{"n_layer": 15, "d_model": 96, "n_head": 3, "n_kv_head": 3, "head_dim": 32, "d_mlp": 384, "vocab_size": 2048, "activation": "tanh_gelu", "norm": "layernorm", "norm_place": "pre", "norm_eps": 1e-05, "positions": "learned", "qk_norm": true, "attn_scale": 0.177, "bias": "all", "tie_embeddings": true, "parallel_block": false, "init": "normal", "init_std_qkv": 0.051, "init_std_o": 0.00931, "init_std_up": 0.051, "init_std_down": 0.00931, "optimizer": "muon_variant", "lr": 0.00452, "lr_mult_o": 2.0, "lr_head": 0.00638, "warmup_steps": 62, "schedule": "cos", "final_lr_fraction": 0.0, "batch_tokens": [8192, 16384, 24576], "seq_len": 128, "doc_mask": true, "train_tokens": 114300000, "steps": 7663, "dataset": "wikipedia_en"}
Each number is 128 + 24 x the weight over the matrix's rms, rounded and kept within 0 to 255. Layers, rows and columns count from 0.

# layer 8 MLP up, 384x96, rms 0.128, rows 235-270, columns 0-95
[[158 153  92 123 126 110 116 101 129 103 110  75 125 113 131  98 148 166 141 170 128 151 166 106 100 109 133 138 159 127 130 120  98  77 158 106 146  93 126 139 120 145 110 144  96 151 146 154 122 104 140 133 105 114 106 124 123 130 118 125 174 192 111 150 156 167 110 121 163 153 134 120 110 184 173 162 139 102 128  79 101 124  87 112 107 142 134 121  96 134 131 138 123 105 144 109]
 [ 76 107 131 155 128 126 118 143 140 102 144 105 131 104 147 112  92 128 110  86 117 165 132 122 162 122 164 105 151 117 170 121 103  99 154 146 103 101 137 169 134 119 107 119 163 125 173 105 120  78 159 126 109 130 134 159 139 159 106  91 139 119 115 104 127 161 120 131 148 136 147 108 113 110  99 169 153 138 137 141 184 107 120 139 136 113  92  93 122 127  77 154 133 136 105 145]
 [166 163 104 117 143 134 120 126  64 132  79 112 104 127 125 116 109 129 125  87 132 120  88 111 126 118 143 136 119 154 116 154 126 101 106 160 125 154  86 102 162 113 119  75 153 113 101 113 131 128 167 111 165 144 101 135 143 160 152  95 149 170  95 121 119 144 136 159 128 121 123 116 171 111 150 118 110 127 131 128 106 140 144  85 113 128 137 133 163 134 100 154 148 102  93 147]
 [128  93 111 159 112 162  92 130 148 114 140 140 140 158 117 133 122 156 138  95  97 134 149 175 115 137 119 105 178 111 150 105 109 153 152 168  76 119 119 125 109 155 137 122 143 166  99  99 131 134 113 148 162 131 151 164 117 149 117 141 123 107 164  96 142 105 139 123 194 135 153 153 132 140 101 136 147 129 104  91  87 115 161 163 141 157  66 136  84 142 139 167 115 149 124 110]
 [116 134 131 151 118 145 181 149 111  97 118 132 138 114 131 135 140 145 145 108 114 133 112 149  62 112 148 123 130 112 161 155 116 149 110 110 128 116 130 129 139  85 122 143 131 156  88 125 158 101 119 118 134 113 161 147 162 136 150 122 141 148 108 120 151 112 135 150 122 159 176 153 129 136 133 134 108 159 133 113 127 128 111 119 175 150 117 112 121  94 129 153  88 130 123 103]
 [121 150 139 113 162 126 105 133 138 152 160 126 165 122 153 101  62 166  86 108 137 118 138 127 152 130 130 120 119  87 112 115  86 139 108 151 116 132 143 116 109 136 121 123 165 130  88 116 118  88 126 122 109 132  66 142 149 135 151  97 118  93 143 124 160 124 119 149 151 134  96 120 112 163 127 134 128 119 122 158 107 108 108 149 153 134 114  65 162 165  92 188 163 119 148 111]
 [142 157 100 150  76 121 124 132 107 144 149 112 148 166 108  99 143 106 123 124  90 142 132 155 150 125 123 160 122 111  80 134 118 106 126 145 132 199 112 114 168 131 167 114 117 114 100  85 129  88  91 133 120 138  98 130 127 154 189 136 101  81 110 146 136 112 181 158 126 150 142 142 132 138 119 122 148 155 120 141 109 119  98 143 113 129 113 171 125 175 141 134 117 169  95 141]
 [124 139  88 107 156 120 127 133 123 124  99 130 128 100 135 130 121 151 173 142 133 116 135 100 138 130  82 155 122  94 121  96 144 113 129 135 177 115 156 123 168 145 130  96 123 109 151 108 164 129 202 134 138  96 142 111 120 137 132 113 129 117 123 163 166 112 132 138 103 126 112 146 155 150 131 109 135 157 117 153 147 114 113 117 137 105 122 111  80 113  92 135 129 101 158 114]
 [121 146 132 152 133 145 137 122 143 119 146  76  79 126 188 141 104  96 153 158 137  88 156 122  96 114 112  97 105 144 105 109 166 149 166 127 182 126 157 128  97 129  85 126 148 126 144 105 127 136 202 120 112  93 132 111 108 145 155 133 129 155 131 101 159  94  72 144 146 122 174 120 100 132 131 151 156 115 126 111 160 116 121  92 119 107 128 123 113 111 100 132 156 118 120 112]
 [105 191 140 173 122 143 161 142 113 160 116 149 139 119 124 141 146 111 206 133 145 120 139 149 143 120  49 151  99 104 153 145 137  89 112 144 119  93  97  98 109 133  92 137 109 111 167  90 139 122 129 113 125 103 191 115 136 147 102 138 112 116  93 110 126 114 150 122 138 162 114 137 135 119 105  71 133 127 115 138 131 106  94 103 134 112 121 167 165 142 119 164 121 115 147 170]
 [138 148 143 116 133 143  95 124 140 161 161  85 141 184 125 146 126 126 154 122 165 101 111 152 119 171 119 140 149 178  91 169 165 188 115 153 103 141 130 100 161 163  84 138 183  81 150 116 107 102 143 130 150  98 124 118  85 183  89 124 129 108 131 140  98 183  99 100 139  79 128 171 108 146 120 142 108 119 130 118  85 124 105  97 125 119 104 114 119 125  90 122 135 130 133 175]
 [189 131  60 155 123 125 121 149  97 102 184 125 148 115 103 125 131 133 112 102 132 137 108 105  73 132 134 129 109 126 147 150 123 114 166 106  73 103 129 131  96  80 123  95 162 159 132  96 179 142 153 120 145 154 102 141 139 153 133 150 121  94 116 122 133 144 136 123 128 139 151  90  78 165 134 157 117 120 116 130 134 113 149 107 192 139 126 161 116 132 123 126 122 128 122  92]
 [174 100 137 169 130 108 141  90 121 114 166 141 130 149 147 193 134 136 116 159 153  82 138 161  77 142 197 149  99 184 107 135 146 121 122 138 151 131 151 103 158 114 157 169 116 134 125 115 116 126 128 139 105 114 119 132 125 134  64  99 133 163 138  88 120 107  96 119  96 116 180 164 110 155 123 105 107  62  84  71 163  90 135  83 122 126 114 126 101 134  92 145 127 153 134 124]
 [113 138 113  98 145 118 112 103 101 115 100 148 121 101 116 119 104 101 124  76 107 122 131 163 127 106  74 168 131  45 140 147 149 180 154 105 101 159 102 144 126 168 100 107 132 127 111 162 153 100 118 111 143 122 167 128  92 133 139 134 153 152 131 110 154 136  56 106 139 123 158 138 136 153 136 141 159 180 144 178 141 100  89  89 160 161 120 161 118 168 164  78 115 108 136 125]
 [150 142 128 123 134 166 107  77 114 127 111  90  91  94 169 166 147  88 132 149  98 108 122 101 135 142  57 132 143 119  88 139 171 149 143 136 111 107 146  99 114 155 142 137 131 127 127 108 133 136 147 101 139 122 152 143 157 118 148 153  52 157 130 129 108 168 129 127 135 115 150 106 167 119 129 139 137  74 128 113 105 125 141 112  99 126 110 145 149 122 108 152 164 129 121  85]
 [126 168 136 132 104 129 104 165 124 146 140 128 157 110 128 171  82 126 149 109 127 115 118 115 149 142 126 134 132 133 148 184 141 146 121 148  89 181 133 160 175 143 121 134 117 135 119 157 118 128 109 115 120  97 111 148  88  91 117 131 142 129 103 148  98 109 118 137 135  76 120 146 110 100 106 151 153 151 136 122 131 131 135  96 130 144 130 107 129 153 116 101 147 110  78 113]
 [130 159 180 117 121 128 152 166 136 162 133 166 109 106 107 111 162 129 117 116 137 120 146 161 113 172 104  89 130  82 163 159 158 147 127 112 131 144 127 152  84 140 115 172 107 104  77 164 113 110 133  87 138 138 130 134 111 182 126 126 146 120  99 131 182 121 142 139 115 114 118 156 134 101 147 119 108  94 126 102  88 137 112 115  85  95  96 124  88 114 137  86 131 132 166 122]
 [147 112  92 153 108 141 123 140  99 105 110 119 134 111 134 133 121  63 128 133 123 126 136 123 116 162  79 170 161  97 180 138  97 137 103  94 152 141 110  74  88 159 114 115 139 114 118 154 146 129 141 143 132 159 132 105 123 118  96 146 179 157 103 109 121 120 126 127 156 135 181  87 152 135  90 129 102  98 135 172 138  89 135  96 149 132 119 145 121 114 166 120 117 159 151 132]
 [119 118  82 163 119 103 122 131 121 152  81 138 134 138 121 130 176 148  94 132 162 126 114 131  78 147 121 142  74 148  90 122 132 137 130  82 150 164 138 116 108 114 154 101 108 113 145 130 138 162 105 122  79 141 139 115  89 139 128 141 130 174 123 108 118 175 152 122 136 110 114 109 130 146 116 162 134 125 150 112 130 121 105  88  91 103 126 116 157 146 128 135 156 166  88 151]
 [114 129 131 158 120  95 116 110  72 140 148 154 159  98 139 128 135 169 123 122 127 122  94 122 153  68  76 100 150  79 114 155  88 156 174 118 126 180 139 109 139 142 145 123 177 147  99 128 135 107 114 135 141 171 116 153  78 147 133  79 160 109 125 110 141 132 133 129 107  91 121 107 127  68 102 129 178  39 124 128 114  52 124 100 142 172 109 159 134 162 103 140 130 140 151 166]
 [158 129 144 114 152 155 122 101 172 151 131 119 135 121 150 152 114 129 129  90 118 108  89 118 119  86 113 149 151 135  94 113 151 139 117 175 133 189 129 135 122 108 142 137 131 125 140  75 123 102 123 121 105 116 108 165 161 136  98 124  96 108 116 118  95  93 121 163 145 117 127 103 128 146 141 104 134 112 140 119 120 124 128 152 112 125  91 160 103 123 136 149 148 149 123  97]
 [128 118 132 112 160 142 106 164 118 163 160 144  86 147 118 107 126  95 115 154 135  92 143 160 139 142 120 135 130 172 157 141 123 147 145 148 106 108  97 142  92 176 164 115 126 100 116 118 143  98 171 140  92 186  98 138  90 159 136 144 106 106 118 105 110 129 143 115 145 121 133 127 120 116 109 144 161 113 100 124 117 141 104 118 157 115 101 134 125  82 176 104 152 137  79 136]
 [186  81 153 149  65 175 163 154 154 119 159 132 122  97  69 107 114 152 171 133 162 147 142 120  88 135  79 127 161 101 129 130  73 157 100 128  97 160 117 160 123 134 124 131 146 101 116 118 109 133 139 119  98 120  48 148  97 130 160 122 108 123 111 133 144 145 153 164 154 150 115 152 124 134  92 119 146 129 169 144 121 138 129 103 109 107 147 109 162 154 124 188 141 134 119 136]
 [106 128 136 148 161 182 127 135 189 158 144 152 124  55 116 106 156 136 142 127 134  94 108  97  61 171 114 159 128 132 118 140 122 152 117 118 116  86 129 139 142 160 140 157 137 103 115 119 134  74 114  94  80 119 172 124 142 133  90 172 151 137  97 153 111 128 163 128 106 129 105 143 109 128  98 154 112 144 135 142 110 149 122 177 123 123 129 149 120 137 137 156 145 121 148  99]
 [123 147  74 138 166 120 142 112 138 116 126 148 134 143 140 156 101 141 171 101 105 155 141 112 119 100 154 178 139 134  97 137 135  62 104 149 167 110 123 107 155 159 102 142 120 104 103 104 122  53 116 119 126 125 135 112 132 174 124 153 126 142 105 114 145 111 119 170 160 120  81 164 131 145 169 101 142  95 144 127 122 130 106 113 109 132 116 151 115 132 102 194 126 120 135 149]
 [116  99 113 120 109 154  96 146 120 132 149 137  74 142 122 150  82 102 177 109 117 106 151 133 109 118 147 124 120 161 131 139 126 164 177 102 120 176 160 154  88 122 125 117 151 123 184 124 138 136 126 146 156 109 119 117 109  97  81 131 119 140 118  87 156 128 127 131 139 118 181 116 134 114  88 175 130  92 135  97 127 143 128 103 112 114 136 163 141 135 148 112 126 109 147 108]
 [175  97 142 133 132 131 159 123 128 120 114 151  85  88  93 163 121 119  91 100 143 107 120  94 138 121 114 128 126 122 110 194 137 124 149 138 130  81 163 138 122 118 148 177  77 116 150 131 125  89  88 120 172 127 149 158 115 126 151 114 107 129 135 114 136 103 129 102 152 115 177 126 108  88 134  72 101 136 115 118 150 129 112 121  90  85 140 141 120 135 128 107 114 154 110 126]
 [154 110 125 144 154 172  83 138 105 155  94 159 104 119 110 157 137 109 130  73 122 126 143 141 140  62 121 154  87  83 138  51 113 108  95 126 104 103 144 142 113 156 155 121 125  95 103 126 139 151 130 128 142 136 163 122 134 155 136 120 147 126 148 133 147 130 181 153 146 151 155 126  85 135  98 159 154  94 124 163 106 130 153 135 123 120 140 126 124 129 164 139 120 156 123 139]
 [ 77 168 118 126 123  97 135 151 127 112 139 110 142 124 116 156 124 145 137  99 115 154 111 139  59 139 114 135 105 135 137 141 148 126  96 126  99 114 121 173 136 153 114 145 150  90 135 137 129 173 120 144 166 148 121 123  86 121 131 184 142 138  99  91 116 137 151 133 138 117 178 115 111 126 104 146 142 151 145 133  90 165 119 123 116  96  97  91 168 153 113 117 152 106 137 122]
 [157 143 150 168 141 132 152 108 128 113 159 154 110 101 151 104 115  82 130 100 112 114 180 129 139 134 109 121 162 148 124 146  96 154  98  94 135 147 164 106 127  96 106 120 117 139 103 116 149 125 137 126 145 180 155 101 126 162 106 166 152 123 142 132 130 182 125 101 157 160 113 125 117 160 136 147  95 150  92 124 131  99 144 150 117 139 107 127 116 103 134  87 126 135 100 136]
 [101 132  96 148 137 124  99 184 122 135 119 164 171 114  83 112 115 105 141 131 139 115 130 139 124 110 120  99 103 134 106 150 103 139 116 138 100 165 160 107 153 128 141 112 119  66 127 106 139 118 109 131  88 126 117 146 131 146 170 151 115 134 143 150 136 148 138 137 128 112 154 131 180 129 114 133 154 130 105 132 123  99 148  94 153 138 120 146 143 103 151 123 135 115  93 127]
 [115 136 111 110 129 105 135 126 149 137 120 152 126 114 107 146 158 111 101 163 139 131 155  90 128 102 137  87 162  84 133 114 121  92 125 119 118 111 149  78 147 122 147  76 123 104  83 118 128 152 122 131  89 117 154 154 160 135 117 133 128 160 125 131 133 108  92 113 109 143 120 107  91 124 127 165 160 105 159 158 152 171 120  98 136 178 137 106 132 142 121 118 129 134 147 113]
 [134 162 145 145 122 125  97 116 125 143 148 125 101 146 124 152 154  89 103 171 145 118 140 135 115  96  95 108 168 143 181 103 156 132 108 111 126 129 133  97  95 165 124 130 134 140  96 117 126 118 114 137 124 123 158 163 107 156 150 118 144 155  88 146 147 110 114 114 134 128 135 118 116 168 123 171 110  89  95 189 163 129 154 100 148 134 146  96 157 142 103 125 148 130  35 165]
 [147 141 118 118 111 118 153 146 144 112  98 134 133 119 133 131 115  75 136 128 123  92 118 136 115 102 145 124 148 121 109 130 130 119 133 185 131 112 141 141 111 154 107  92 162 135 136 154 140 135  80  98 135 199 110 147 138  99 109  91 189 158 119 139 127 138 105 136 143 150 130 124 118 110 105 109 136 141 103 127 115 141 161 139  98 162 144 139  92 111 119 136  86 162 157 144]
 [170 145 154 151 138 141 118 185 172 100 150 166 134 137 147 150 100 116 161 120 146 101 100 104 101 144 157 174 103 122  93 133 161 143 154 137 127 177 142 128 113 145 127 139 131  93 115 134 155 111 159  68 114 119  93 122 123 137 139 122 107 143 111 116 102 133  80 115 126  80 113 117 101 103 121 172 123 122 124 114 146 112 147 138  94  89 109 122  95 150 109  57 136 155  80 150]
 [156 139 113  90 128 151  93 131 111 137 123 147 164 116 132 151 126  98 114 115 106  92 112 115 117 125 150 189 124 111 143 146 112 113 170 117 141 105 112 145 100 123 145 165 158  79  97 116 135 109 157 114 172 143 156 165 128  82 100 123  90 153 115 132 113 131 139 103 168 126 141  83 154 121 145 134  94 128  98 125 139 146 119  97 120 156 127 109 133 153  84 159 144 109 145 151]]
# layer 8 MLP down (transposed), 384x96, rms 0.125, rows 235-270, columns 0-95
[[144 138 146 135 115 104 174 141 144  92 152  79 167 124 131 145 164  91 172 106 138 155 145 110 185 160 132 126 138 128 138 121  76 174 146 118 140  99  93 144 117  97 130  99 137 167 132 148 120  80  91 125 123 139 118 138 153 130  62 153 117  64 151 121 121 123  98 108 129 125 155 141 130 115 190 144 172 144 106 144  80 127 122 102 132 123 147 103 127 148  90 148  85 124 139 134]
 [139 111 157  67 144 129 106 148  85 124 153 113 123 118  81  96 143 128 131 142 128 130 145 134 129  74 116 147  86 128 149 111 126 126 150 108 118 123 152 151 154 118 130 139 174 141 145 189 112 131 109 144 146  97 112 147 155 106 172 154 103 160 156 119 106 128 159 133  95 131 140 114  98  97 106 125 137 139 143 104 120 153 143 137 116  94 142 163 153 176 105 170 116 122 109  99]
 [149 124 139 111 162 139 169 112 111 173  93  91 102 168 141 107 131  77  73 153 139 147 124 146 116 117 111 101 159 137 172 132 141 101 123 129 101  93 114 159 127  92  95 154 119 133 148 135 127 124 126 139 110 153 145 155 114 115 126 137 129 123 125 139 109 126 102 113 122 145 151 125 135 136 104 123 118 131 133 145 107 137 110 170 145 161 126 105 118 103 124 117 167 129 123 127]
 [117 153 131 154 150 120 135 150 100 151 154 146 103 115 163 147 132 113 156 129 116 135 137 121 116 122 158 142  80 112 116  86 141 113 130 101  91 140 116 145 156 135 154 121 165  67 114  97 142 106 142  97 137 102  77 149 148  87 102 133 149 162 104 121 128 154 140 134 108 125 129 131 142 129 180 116 147 130 144 123 166  83 145 134 115 123 160 129 155  97 142 116 120 121 103 120]
 [143 157 113 141 140 139 116  91 138 153 132  86 124 143 144 132 139 118  95 145 125 124 154  99 130 127 129 130 134 137 115 117 126 109 134 177 136 107 157 147 115 109 132 127 138  90 140 138 111 151 136 122 118 131 112  94 135 128 122 156 137 137 137 142  67 162 110 100 136 108  98 105 107 142 140 134 113 115 118 123  88 109 160 155 113 116 149 151  92 126 138 133 186 129 149 142]
 [113 127 114 108 119 180 148 137 129 189 141 114  96 173 101 120 124 117 133 137 110 141 144 125 157  90 126  80 150 137 121 107 164 122  90 115 149 152  94 162 122 101 110 138 135 168 129 120 139 109 102 139 136 128  98 100 116  94  52 129 115 123 161 122 181 162 142 135 147 152 161 142  88  89 112  80 116  99 151 164 111 122 121 158 129 134 135 111 136 132 158 161 142 174 143  81]
 [140 130 133 113 128 151 149 111 122 135 143  96 142  95 125 137 119 114 122 158 132 129 191 122 144 152 148  88 150 134 139 180 140 100 130 143 114  97  94 156 122 109  99 153 138 124 103  73 127 139 123 114 109 111 149  81 170 153 101 108 142 137 128 112  93  91 123 104 132 137 106 148 119 185 107 119 160 105 137 105 151 155 135 113 130 186 140 157 136 110 148 151 126  96 121 109]
 [109 133 145 120 143 127 152  92 145  97 141 134 169 141 138 112 123 147 165 120 148 178 153  90 128 136 152  97  84 114 147 132 169 169 132 157 120 173 109 149 132 105 166  78  99 130  89 105 140 117 119 126 121  97  52  83 156 113 105 155 125 141 158 133 143 102 134 150 135 112 119 111 143 125 144  96 168 127  92 116 137  95 110 116 176 114 139 118 117 131 151 139 114 115 137  88]
 [ 73 137 124 146  91  92 142 135 159 130 107 155 120 165 109 166 106 121 113 107 153 112  92 131  82 121 129 143 124  90 143 179 117 137 125 155 140 183 151 115 117 136 163 121  63 137 119 116 174 147 160 107 130  74 133 127 133 130  97 121 123 111 113 148 100 133 144 117 138 113  73 133 140 115 139 145 121 126 189 104 154 139 126 105 175 142 119 133 183 133 131 101 149 126  94 121]
 [145 135  99 125 140 107 104 152 153 119 111  92  88 140 106 133 145 120 127 143 128 108 156 110 150 143 168  95 106 139 100 160 116 110 128 124 144 134 133 147 163  74 132 124 112 128 129 146 117 105 147 154 162 123 121 134 152 116 109 168 127 140 124  94  91 183  91 151  77 109 105 143 149 126 128 156 127 101 114 102 109 111 140 143 127 179 153 167 128 141 142 164 106 128 123 124]
 [ 91 122 113  96 109 151  84 149 111 115 135 130 155 128 116 135 114  86  80 201  88 134 143 142  51 100 138 129 114 144 124 116 121 147 134 164 116 132 135  93  91 123 107  96 144 124  69 101 122 167 147 143 130 117 128 144 148  98 134 124 179 144  71 124 178 153 167  99 117 108 160 151  97 116 164 103 171 128 159 122  96 154 156 166 162 118 139 130 160 112 128 133 144 132 128 132]
 [132 141 127 131 125 176  85 106 139 114 167 106 162 126 138 139 136 105 131 133  81 108 160 112 149 159 144 142 148 135 146 172 151 119 161 116 130 145 139  96 157 135  82 130 152 123 127 153 111 117 140 106  82 138 132 133 123  96 134 148 117 129 128 101 154 177 137 119 103 110  91 126 148 160  98  91 128 134 138 150 119  85 155 132 126 127 126 103  80 130 124 122 140 121 135 110]
 [146  95 130 127 123 131  92 147  86 147 104 164  94 152 112 186 144 114 100 161 149  70 106  87 115  81 133 136 164 145  60 111 118 151 129 124 147 139 110 121 135 151 120 114 142 127  88  98 124  96 120 138 131 120 140 176 162 126 127 134 131 138 126 151 133  87 119 100 135 125 141 133  95 115 121 154 168 143 153 145 140 144 138 164 106 132 159 132 115 101 150 137 140 124  57 169]
 [121 130 116 135 114  62 150 123 147 153  86 138 113 186 122  94 138 160 119  93 156 123 124  81 102  91 120 117 164 115 163 168 144  75  97 104 133 117 118 112 104 157 143 100 129 143 109 152  77 128 126 177 130 150 137 130 101 107  96 134 108  68 128 127 138  98 134 164 135 153 164 168 123 131 120 127 128  93 153 166 123 137 118 108 142 150 167 173 133 148 208  94 135 111 122 129]
 [119 128 162 132 111 144 119 111 144 130 155 144 167 150 105 135 116 124  87 163 176 155 116 132 121 102 179  83 134  99 105 139 135 121 141 134 151 153 109 107 129 109  89 124  96 124 102 104 127 134 112 160 123 138 148 148 137 131 146 135 126  87 117 160 101 138 123  86 122 152 115  60 122 100 143 116 115 165 113 140  95 130 142 174 144 154 105 171 124 147 120 156 105 122 107 159]
 [ 87 137 146 122 135 121 139  88 133 110 125 147 154 119 111 129 124 113 128 142 118 110 144 124 147 127  93 126 143 133 122 106  90 134 123 151 143 123 142 154  97 142 115 131 163 130 131 117 144 134 109 123 105 172 131 136 157 161 155 151 154 155 101 127 103 139 142 127 151 107 143 119 135  95 104 104 115 115 131 123 135 137 131 155  91 129  93 141 149 107 135 174  97 126 152 134]
 [118 127 121 131 118 147 109 103 141 134 171 125 167 136 155 116 158 138 162 122 136 128 126 112 106  87 129 147 132 121 120 122 154 137 105 105 135 111 111 158 149 132 170 124 171 135 130 131 138 165 134 130 103 147 124 132 129 134 161  93  93  82 130 133 135 117 141  93 103 107 125 169 108 101 132 130 109 135 101 172 115 123 116 109  66 148 124 175 115 128 131 142  87 141  95 127]
 [121 111 121 112 154 118 106 106  92 125 108 149 157 130 108 119 105 148 140  86 124 134 120 183  97 121 141  88 161  92 151 153  93 104 157 124 143 106 160 181 126 121 122  96 117 118 114  89 142 118 164 186 135 106 119 167 119 159 138 130  96 138 103 148  70 122 151 135 149 125 126 120 156 123 112 131 100 107 118 124 111 110 123 147 138 157 139 175 155 134 135 147 162 135 103 127]
 [103 103 182 107 154  89 121 127 147 105 143 163 126 136  87 113 132 107 157  86 105 122 129 104 145 151 137 158 149 121 170 134 147 119 135 123 143 167 121 119 124 149 175 108 122 114 111  96 112  95 146 130  81 152 116 130 120 155 103 110  88 116 122 130 125  99 116 123 163 141 152 139 136  92 160  90 110 140 119 127 112 143 131 102 175 131 121 154 147 139 139 159 114 114 103 147]
 [136  87 122 110 106  86 136 105 133 137 105 175 107 124 139 154 111 158 155 107 165 129  94 143 144  80 109 168 126 106 132 113 142 146 143 100 131 116 125 124 111 160  89 112 185 139 154 161 110 196 143 117 121 122  98 122 100 109  86 152 132 127 143 122 187 119 130 169 117 133 123 132 120 137 109 143 124 108  91 133 153  72 128 123 128 168  97 195 165 137 137 101 112 123 108 134]
 [112 125 159 155 157 112 159 109 116  90 126 130 136 125 112 102 128 125 134 137 146 110 173 148 129 121 137 110 102 143 111 128 109 132 146 124 123 153 111 116 162  86 100 125 135 135 145 208 147 131 121 151  91 101 110 155 113 135 122 164 127 113 129 120 124 115 135 138  73 162 141 114 164 143 153 113 124 110 125 109 125 114 170 119 167 103  89 115  95 118 147 111 106 127 127 142]
 [204 118 131 124 153 171 115 151 128 112 126 142 101 136 135 134  95 191 148 151 103 139 128  86 130 171 147 123 162 117 127 138 124 123 120  72  65  95 139 135 121 137 142 156 155 107 136 139 149 107 137 145 134 120  99 116 123  72 127 144 149 123 140 126  84 133 127  97 109  85 153 175 111 163 131  96 108 154 108 115 144  66 161 159 147 104 150 110 130 112  97 138 106 140 191 106]
 [118 143 124 135 157 100 125 111 104 105 126  94 146  97 119 154 158  75 136 148 133 104 167 157 138 122 145 141 120 132 130  88 155  79 171 140 108 110 134 157 108 126 131 128 110 164 100 113 146 164 129 148 111 128 136 101 146 153 123 143 147 147  86 123 116 131 107  82 113 110 120 156 161 185 179 124  88  89 141 128 136 128 137 126 121 106 124 143 136 144 152 134  85  98 116 146]
 [107  90  66 155 120 122  96 136 139 120 110  97 131 170 108 111 139 174  93 127 165 155 107  91 171 124 162 130 136 130  79 140 155 151 130 160 135 111 103 130  99 154 180 126 107 130  74  91 140 130 134 161 177 113 121 113 167 189 156 113 147  91 124 148 134 118 121 132 171 125 117  63 135 142 175  63 148 134 110  99 150 100 143 117 148 114 125 125 132 107 139 126 112 150 169 109]
 [150  87 103 140 143 109 157 154 120 153 114 131 150 124 174 151 140  92 104 140 127  97 131  99 125 102  92 117 139 136 102 157 141 145  95  79 137 152 183 121 135 115 107 125 144 112 178  99 133 153 129 139 130 149 112 107  83 126 174 150  66 119 134 143 116 155 156 175 114 115 117 138 146 141 101 118 142 107 129 130 154 113 113 112 102 119 131 102 156 109 140 125  71 114 150 167]
 [150 135 111 115 135 132 136  73 148 112 102 157 175 149 121 146 131 120 118  84 169 119 141 137 165 153 143 150 109 136 133 154 124 118 166 109 123 132 132 126 128  97 151 150  93 116 135 168 173 202 105 148 127 127 166 108 152 113 126  91 111 111 104  79  66 100 109 128 125 141 129 163 146 123 150 130 105  90 132 123 165 125 102  93  93 131 104 130 117 132 102 154  74 161 111 127]
 [ 98 116 119 115  95 128 131 151 125 127 171 142  98 124 107  95 169 129  93 151 106 111 101 158  84 144 151 130 103 116 121  73  77 118 106 140 133 141 107 139 128  85 102 136 155 110 133 184 104 171 137 118 116 152 118 160 131 145 112 129 168 137 188 147 136 134 170 159 143 135 117 120 113 112 110 159 104 140 131 142 162 119 141 129 115 111 148  90 151 145 108 157 129  80 101 162]
 [159 119 158  90 115  86 141 119 107 108 126 106 167 138 151 142 101 141 153  99 123 144 124 135 109 134 107  64 124 135  98 121 138 143 119  82 107 167 182  89 127 128 114 144 126 125 126 125 131 129 130 106 146 109 133 129 108 144 139 161 101 167 158 122 143 122 141 146  83 118 133 136 113  95 156 179 100 123 131 160 157 111 102 163 143 146 163 112 136 162 111  71 108 113 129 147]
 [157 136 114 105 109 142 140  80 163  96 103 126 113 144 139 122 104 148 121 155 127 143 106  70 142 139 126 137 129 115 167 118 178 132 182 155 152 131 101 110 126 137 126  85 142 157 102 125 107 113 156 145 117 159 136 128 156  85  99 136 107 110 117 154  98 112 111 154 139 125 146 125 124 112 132 126 127 128 140  97 137 142 108 182 134 107 124 110 109 144  96 143 119 146 155 142]
 [109 108 175 154  95 125 140 137 138 130 170  99 130  99 119 125 161 114 127 118 103 137 155 168 145 102 156 143 141 138 125 167 146 125 134 119 119 129 133  75 138 130 126 141 137 115  89 110  68 125 148 163  98  97  87 129 125 124 132 101  93 136 111  96 104 146 171 140 107 119 169 101  92 120 136 175 106 158 136 172 153 165 115 134 102 132 159 145 112 107 134 149 131  94 191 120]
 [ 96 103 103 153  80 114 133 139 163 138 107 126 154 115 145 155 149 146 128 142  92 125 138 162 128 137 114 112 158  85 165 119 124 129 126 138  95 138 153 128  82 126 156  99 163 156  92 155 122  93 118 125 134 109 126 128 114 135  96 135 145 115 131 151 117 101 150 141 111 142 143  93  97 134 145 119 100 144 162 120 174 138 148 122 121 111 145 148 167 126 110 104 105 119 121 124]
 [123 113  77 125  96  91  89 171 175 104 134 107 135 142 133 107  97 161 129 145 134 133 156 147  60 111 128 141 115 125 143 139 126 163 140 118 151 158 116 171 142 120 125 146 121 149 131 147 134  98 102 161 118 111 145  90 134 119  95 129 119 129 110 113 128 158 136 104 110 141 111 115 133  99 124  77 115 156 107 116 153 149 147  85 125 138 156 126 169 136 141 168  76 146 135 121]
 [142 117 133 165 121 129 137 101 106 127 126 111 159 151 165 143 141  83 118 130 149 113 149 166 128 145 115 136 157 120 144 113 174 176 187 159 104 100 121 155 107 159 136  81 129 124  95  82 134 121 100 136 101 107 129 132 147  97 122 122 119  73 106 131 123 145 108 126  93 140 121 155 146 126 130 130 109 145  83 140 132 151 120 157 124 136 154 132  98 148 148 107 126 123 118 107]
 [ 96 135 182 143  93 103 150 129 146  91  95 161 152 167 144 130 128 145 123 122 113 141 127 130 175 118 154 105 121 156 141 108 108 124 113 104 125 122  85  90 152  77 158 134 115 121 134 126 148 141  88 101 130 109  87 174 152 140 132 139 117 103 165 103 137 130 106 145 149  96 121 137 117 157 152 145 136 120 103 112 135  90 100 138 142 113 142 118 152 154 136 154 160 131 121  84]
 [ 95  98  81 135 127 117 138 125  91 162 133 133  94 147 126 113 163 160 138 127  93 134 125 147 132 108 138 115 133 123 162 133 139 108 143 145 131 112 137 156 153 120 140 114 123 119 124 172 126 124 108 182 100 107 174 140  97 129 113 128 149 136 108  71 118 141 146 134 130  75 108  98 140 122 125 110 153 120 104 115 166 144 132 112 142  84 187 124 163 112 122 156 125  74 138 142]
 [140 173 109  65 164 153  92  96 114 116 149 113  88 109 151 104  96 131 137  86  96  89  99 167 132 108 103 168 136 126 111 109 128 164 128 108 161 179 119 105 133 155 139 120 143 149 112 130 107 112  89 123 115 117 118 120 139 118  83  93 104 129 122 107 107 126 131  94 180 138 129 107 168 101 150 172 112 138 134 126 187 150 138  99 187 164 156 149 131 159 137 162 130 118 127 136]]